Weights of a small GPT-style language model, trained from scratch on English Wikipedia.
Architecture: rotary positions, tied embeddings.
Training: a variant of SOAP for these matrices, 133M tokens, 4044 steps.
Each number is 128 + 24 x the weight over its row's rms, rounded and kept within 0 to 255. Layers, rows and columns count from 0. The size above them is the row's rms in percent of the matrix's.

# layer 21 MLP gate, 192x64, rms 0.232, rows 173-189, columns 0-63
size [ 90  94 100  95  92 100 107  99  98  98  92 103  89  93 100  98  94]
[[133 148 164 109 147 127 147 127 106 104 135  99 164 137 147 161 142 137 139 177 153 125 146 116 120  94 111 134 138 152 193 119 122 121  88 115 143 128 152 132 116 170 117 103 139  92  68 122 167  92 112 153 160  93 134 134 124 117 124  93 150 121 147 111]
 [141 113 160  97 157 112 132 164  89 111 136 111 167 143 134  63 106 155  86  83 139 138 142 100 138  95 149 114 135 143 141 122  76 120 125 110 152 136 122 152 101 126 141 116 145 157 113 158 131 113 159 101 129 109 120 122 113 105  93 152  93 164 146 124]
 [119 113 117 120 106  96 137 181 157 108 176 134 118 112 107 173 144 124 172 139 162 128 120 132  90 119 148 132 119 179 131 138 136 103 132 130 134  96 135 138 131 129 153 144 133 177 100 176 172 132 138 126  83 138 105 119 147  90 112 124 163 106 129 112]
 [154 178 111 133 119 124 142  90 145 158 146  95 100 132 145 116 128 116 128 151 110  97 123  99 124 118 135 113 101  94 128 104 182 108  88 104 133 111 104 138 122 137  68 118 121 130 130 146 136  79 110 138 131 137 127 138 173 134 186  90 149 125 153 112]
 [122 106  93 158 158 119 163 109 125  76 101 155  89 112 112 147 155 149 142 138  98 155 131 136 154 112 115 138 174 128 138 106 169 180 124  93 119  69 139 155 117 140 132 143 112 129 157  86 118  97 140 158 101 146 118 142 123 145 121 116 142 136 139 113]
 [119 145 140  81 116 110 131 129 136 193 153 142 134 112 152 128 118 119 114 121 114 143 122 105 114  81  98 152 152 105 139 116 155  90 161 101 153 135 163 129 144 188 107 181 108 145 132 121 114 156 149 133 129 137 152 154 110 114 113 162 123 153  96 158]
 [102  87 133 131 110 101 148 132 144 152 136 138 145 127 173  92 144 127 126 147  74 128  97 146 129  77 159 161 112 129 122 127 161 181 123 114 116 108 176 167 125 116 106 124 129 175 153 132 140 122 148 110 125 121 122 132 100 151  87 126 132 144  81 140]
 [147 178 110 163 138 137 132  97 162 154 125 138 141 116 131 113 154 116 133 182 118 128  77 132 106 152  83 123 131 117 144 134 144  94 148 136 120 155 145 160 159 108 144  83 132 117 136 153 163 129 114 112  85 120 131 170 146 107 167  86 140 113 149 135]
 [119  79 162 139 143  90 110 124 173  96 126  82 167 121 110 116 121 172 118  93 127 121  97 116 100 176 146 167 150 143 116 122 149 127 125 120 155 107 117 168 117 146 168 121 139 148  92 131 124 145 140 153 102 148  90 122 151 103  97 134 130 143 111 140]
 [138  77 183 155  85 144 143  87 134 176 138 144 133 141 138 138 117 137 148  99 102  99 170  90 152 157  70 122  95 140 127 128 134 129 132 140 119 141  99  75 155 121 142 135 103 154 134 128 131 148 106 105 146 112 111 123 111 131 152 102 136 102 123 136]
 [123 107 128  89 122 115 144 135 119 127 104 104 129 110  91 119 159 127 152 113 130  61 155 134 119 126 123 118 117 151 162 169 144 151 139 152 169 143 120  96 117 105 140 151 120 146 138  56 141  93 146  96 108 114  98 119 154 136 115 128 150 174 119  94]
 [155 128 159 141 118 131 122 115 137 107 147 120 144 158 118 135 143 109 182 174 135 126  86 119 111 142 100 130 157 128 129 182 113 112 105 159 110 176 130 147 120 100 161 108 182 125 100 153 135 114 120 138 132 144  99 154 109 146 129 125 139  89 179  95]
 [ 69 109 120 143 172 175 152 128 112 145 124 168 101  87 155 136 161 146 111 106 134 136 137 136 131 168 105 130 126 117 115  75 166  84 110 101 122 120 130 115  88 112 103 118 150 106  94 136 162 159 124 121 110 137 151 156 111 121 127 117 134 143  98 117]
 [154 148 112 157 129 113 122 133 122 125 128 133 113 150 110 126  90 153 113 103  72 109 127 122 136 148 137 144 145  91 136 105 139 144  92 167 103 116 145 136 100 151 140 225 166 175 151 125 155 120 158 106 114 139 120 126 148 138 135 109 118 137 114 153]
 [115 112 157 122 124 130 110  79 134 129 128 135 133 134 146 112 118 148 136 150 139 120 161 137 111 110 125 136 137 104 130 132 128 100 144 157 167 115 135 156 106 106 137 116 153 150 149 129 101  95 134 150 136 118 107 146 207  81 128 112 108 203  99  78]
 [116  83  92 108 111 158  82 122  88 134 171 170 159 117 132 152 138 149 159 190 112 138 116 113 147 134 103 113  89 115 133 112 101 147  92 156 140 145  99 149 149 141 102 147 144  95 147 153 115 146  96 124 137 157 118 144 113 112 120 136 114 155 136 134]
 [119 137 166  79 124 113 102 153 166 143 110 104 144 131 137 126 135 141 171 144 131  97 131 134 123 148 128  74 153 120  82 138 140 174 120 110 145 128 115 115 128 126 128 103 101 152  93 182 132 106 106 105 126 120 179  91 127 117 124 166 130 134 172 147]]
# layer 21 MLP up, 192x64, rms 0.237, rows 173-188, columns 0-63
size [ 98 110 120  89  95  93 103  95  99  97 115  94  98  94  86  96]
[[123 120 133 158 122 162 126 113 106 111 120 162  73 109 103 104  93 102  87 137 122 169 121 111 120 104 130 114 122  96  70 137 109  95 122 118 137 115 135 134 131 158 173 108 160 113 121 115 142 143 128 105 172 135 169 165 137 132  83 132 147 164 127 145]
 [117 118 119 109 147 105 120 127 171 128 148 150 147 142 152 174 142 120 113 108 119 169 152 163 149 109 155 151 154 118 126  82 140 125  80  89 105 158 193 100 122 151 135  87 127 145 125 135 104 135  98 109 159 112 144 101 114 120 128 107 113 146 161 106]
 [142 119 111 130 106 145 124  88 144 127 157 124 137 161 106 163 176 125  77 112 146 101 120 117 133 142 128  88  76 119  90 108 128 112 137 133 139 112 151 105  70 142 119 137 135 145 124 124  91 151 134 131 158 101 105  88 155 113 102 140 143 180 121 155]
 [124 124 104 141 148  87 105 130 132  83 153 124 102 135  88  98 154 127 157  75 102  91 150 114 123 159 158 122 142 171 133  98 152 144 102  87 135 153 138 106 159 129  89 156 109 111 124 143 157  85 138 129 133 120 134 115 176 152 147 129 124 112 146 132]
 [144 175 152 127 147 109 144 130 154 120  96 143 148 159 142 113  98 143 118 134 145 117 118  88  99 132  98 142 137 138 173 156 149 118 181 142 105 165 108 119  79 111 147 122 140 145  80 172 104 139 159 141 163 166 115 108 131 140 103 109 124 150 143 138]
 [ 96 186 124 107 124 107  97 126 131 138 126 108 156 136  89 120  99 136 112 178 116 155 151 112 108 101 143 162 130 128  96 117 142 129 131 126 125 124 148 138 175 137 140 141 174 150 149 175 114 138 163  84 124 110 169 128 118 168 119 164 147 132 147 157]
 [122 120 141 118 165  96 152 166 113 181 128 129 159 129 152 110  92 129 137 155 108  96 148 139 131 175 160  86 182 129 153 134 135  98 134 157  98 115 169 150 162 163 122 145 124 126  97 136 136 150 136 144  76 157 126 104 129 126 144 124 131 112 141 120]
 [143 119 119  65 123 126 117 148 143 153  94 114 134 160 129 100 100 147  81  68  95 132 116 128 131 136 120 134 138 119  98  68  93 100 118 123 127 116 144 139 140 136 123  76 139 159 127 111  94 143 127  99 135  89 121 116 143 160 160 129  90 117 136 134]
 [ 99 136 102 120 139 136 168 115  97 133 100 127 199 164 118 109  98 149 155 138 133 139 163 116 125 115 117 162  72 128 121 119 116 146 156 110 113 165 106 103 120  98 133 130 111  96 136 158 129 117 120 114 114 141 151 115 146  81 134 191 121 150 139 139]
 [127 118 135 127 106 139  99  70 145 147 134 124 156 105 124 153 102  88 159 132  85 131 176  86 105 138 120 141  87  90 125 144 169 135 155 128 134  92  93 121 138 159 136  94 128 140 163 102 158 122 127 109 159 113 123 122  97 126 156  95 143 134 151 150]
 [135 156 116 152 139 131 129 151  85 128 135 150 141 106 145 161  99 117 131 167 144 114 141 105 116 166 157 181 106 177 108 132 157 137 125 164 117 138 110 110 130 105 126 143 117 141 190 120 147 137 166 135 104 153 135 125 148 143 103 174 141  98 129  77]
 [120 119 118 114 133 153 137 173 148 119  98  89 148 162 165 140 177 146 144 102 124 121 142 137 143 121 118 109  81  80  89 114  99 112 143 122  83 150 111 109 132  98 148 100 127 132 143 125 111 106  93 127  54 134 118 130  96 141 125 140 130 155 138 116]
 [127 133 133 139 183 137 156 125 117 100 172 112 146 159 119 140  88 161 162 140 158 153 121 100  68 161 138 127 105 141 140 174 115 149 123 154 152 153 156 129 158 103 119 131 131 130 153 126 120 159 109  90 119 136 120 139  81 101 122 107 105 100 139 104]
 [138 176 169 121 144 141 156  87 115 139 107 148 120 129 129 159 132 120 102 144 177 132 165 114 158 132 108  96 139 148 141 148 141 115 146 132  74 166 119 120 153 154 142  97 129 131 136 168 102 115 137 145  84 154 132 117 137 134 134  81 114 105 173  99]
 [147 166 124  95 150 154 134 100 124 154 105 123 134 130  75 162 131 130  92 118 110 163 170 162 157  86 131 136 105 127 122 106 132 139 149 136 126 159 108 115 132 154 131 143 165 126 114 164 147 153 124 147 153 130 128 147  61 139 103 163 122  97 116 161]
 [124 163 102 139 156 111 122 109 125 143 123  83 127 121 127 126 143 112 115  99 117 148 172  85  91  90 151 156 165 117  75 126 161 115 135 107 136 105 157 104 134 118 100 126 157 134  86 115 162 165 138 144 167 136 116 139 126  99  80 122 138 126 105 104]]
# layer 21 MLP down (transposed), 192x64, rms 0.228, rows 173-188, columns 0-63
size [104 104 113  91  90  96 101 121  96  93 103  92  95  99  90  99]
[[108 117 143  92 140 146 172 126 130 134 155 129  82 130 108 140  75 126 125  36 106 137 143 140 109 124 116 136 135 108 136 102 102  97 152 157 140 124 141 120 126 133 165 104 121 140  87 128 130 111  97 140  73 127 103 124 103 136 126 140 108 141  92 128]
 [153 134 141  57 144 156 119 144 109 145 116 107 118 123 138 122 109 114 148 119 155 114 108  56 129 146  78 161 126 133 122 108 151  84 129 127 106 131  97 118 136 147 100 142 159 127 155 147 167  95 120 135 131 185 136  94 135 147 145 146 130 126 133 149]
 [162 135 108 152 127 102  89 132 108 107 126 125  83  80 156 145  98 126 104 177 132 148  93  92 137 101 133  82  83 127 135 118 100 176 133 152 121 147 132 136 137 139 106 115 150 135 122 128 129  85 103  91 130  96 151 149 136 128 152 133  91 136 157 126]
 [163 143 108 112 133 182 184 146 130 162 135 123  95 127 155 102  91 139 121 135 129  97 136 131 161 107 111 145 114 109 100 135 185 105 107 117 147  88 133 134  87 125 121  91  94 126 106 127 123 183 156 126 118 140 157 112  89 116 138 115 125 146 126 120]
 [128 132 126 134  93 135 131 111 112 133 127 132 109 111 117 130 132 142 167 154 152 111 105 121 119 128  74 136 108 181  84 188 130  98 113 109 134 103 114 120 127 131  99 127 152 108 174 124 127 128 170 124 114 195 164 127  76 152 126 139 143 100 127 129]
 [123 139 130 217 118 158 138 108 145 157 173 107 140 140 106 119 140 118 140 162 145 100 129 152 103  97 141 130 167 150 114  96 108 112 106 165 140 164 104 135 146 156 124 110  90 109 129 123 138 133 121 134 142  80 160 119 102 108 157  99 130 121 125 144]
 [108 113 170 126 136 127 179 112 166 152 124 159 123  64 170  97 131  91 156 158 172 130 129 178 126 100 131 130 138 111  91 175 122 130 158 131 122 100  90 112 129 131 126 112 141 115 125 131 114  91  91 103 132 113 140 144 113 103 122 122 143 130 124 123]
 [153 117 120 246 120 119 125 128 143 137 102 139  99 124 153 129 147 140 123 199 152 131 132 123 113 140 103 121 106 130 174 127 148 133 128 155 108 123 140 136 129 132 139 149 115 120 127 136 134 162 136 151 167 126 145 126 119 107 141 121 155  99 103 110]
 [144 120 143 141  75  87 124 135 149 135 184 165 105 133 130  97  91 137 114 140 119 136 125  60 120 118 135 118 144 132  95 131 116  84 113 103 120 142 121  81 103 106 139 107 113 141 120 126 138 139 108 144 159  99 119  86 128 116 180 146 158 137 109 109]
 [145 128 117 111 145 125 142 126 127  96 144 113 120  93 132 129 145 158  98  85 100 155  94 166 140  94 154 114 139 112 145 110  95 132 103 106 143 160 178 160  94 120  90 144 129 103 140 118 136 126 133 117  91  83 113 111 128 174 117 137 175 165 153 141]
 [ 92  96 116 116  88  97 126 123 143 136 138 118 143  88 110  92 135 152 133  87 120 121  75 121 103 139 115 108 124 153 127 132 133 136 159 178 141 137 168 120 153 152 163 154  94 139 140  88 124 114 147 115 118 133 119 112 149 136  87 165  99  83 160 145]
 [ 93 124 129 147 120 125 128 162 125 117 117 116 159 143 125 165 114 159 149 162 102 137 129  98 119 140 119 122 141  89 142 109 146  95 102 117  80 125  93 154 137 116 175 145 134 115 149 123 115 147 134 161  59 143 124  65  95 123 113 107 108  92 146 137]
 [ 80 139 153 134  74 116 162  76 100  98 133 117 123 131 101  95 113 162 117 113 146 113 134 132 129 105 110 112 115 113 130 131 122  95 128 100 105 109 151 116 120 133 155 105 112 103 101 178 117 106 152 133 106 164  93  72 115 172 126 124 156 117 132 136]
 [153 150 110 179 105 100 110 149 109 138 117 165 135 102 162 119 140 138 123  77 137 121 115 130 134 125 160 102 120 145 113 165 110 100 183 130 147 147 138 104 126  76 180 108 155 114 109 109 125 144  89 102 119 124 110 137 107 112 120 143 134 147  93 164]
 [113 122  93  84 153 108 128 135 130 138 141 109  99 187 126 137 104 129 122  99  94 101  98 118  97 137 116 136 137 144 176 181 125 122 132 130 145 105 135 133 155 157 120 144 142 150 147  86 137 125 103 189 112 106 128 152 130 127 156  92 156 168 138 109]
 [ 87 135 121 136 145 137 118  75 138 118  95 172 173 144  98 120 141 141 125 160 111 133 135 170 112 158 130 133 120 128 125 132 162 174 130 152  93 137 150 103 112 140 147 110  88 106 141 144 164 170 107 182 133 149 152 129 126  92 101 149 129 102 125 138]]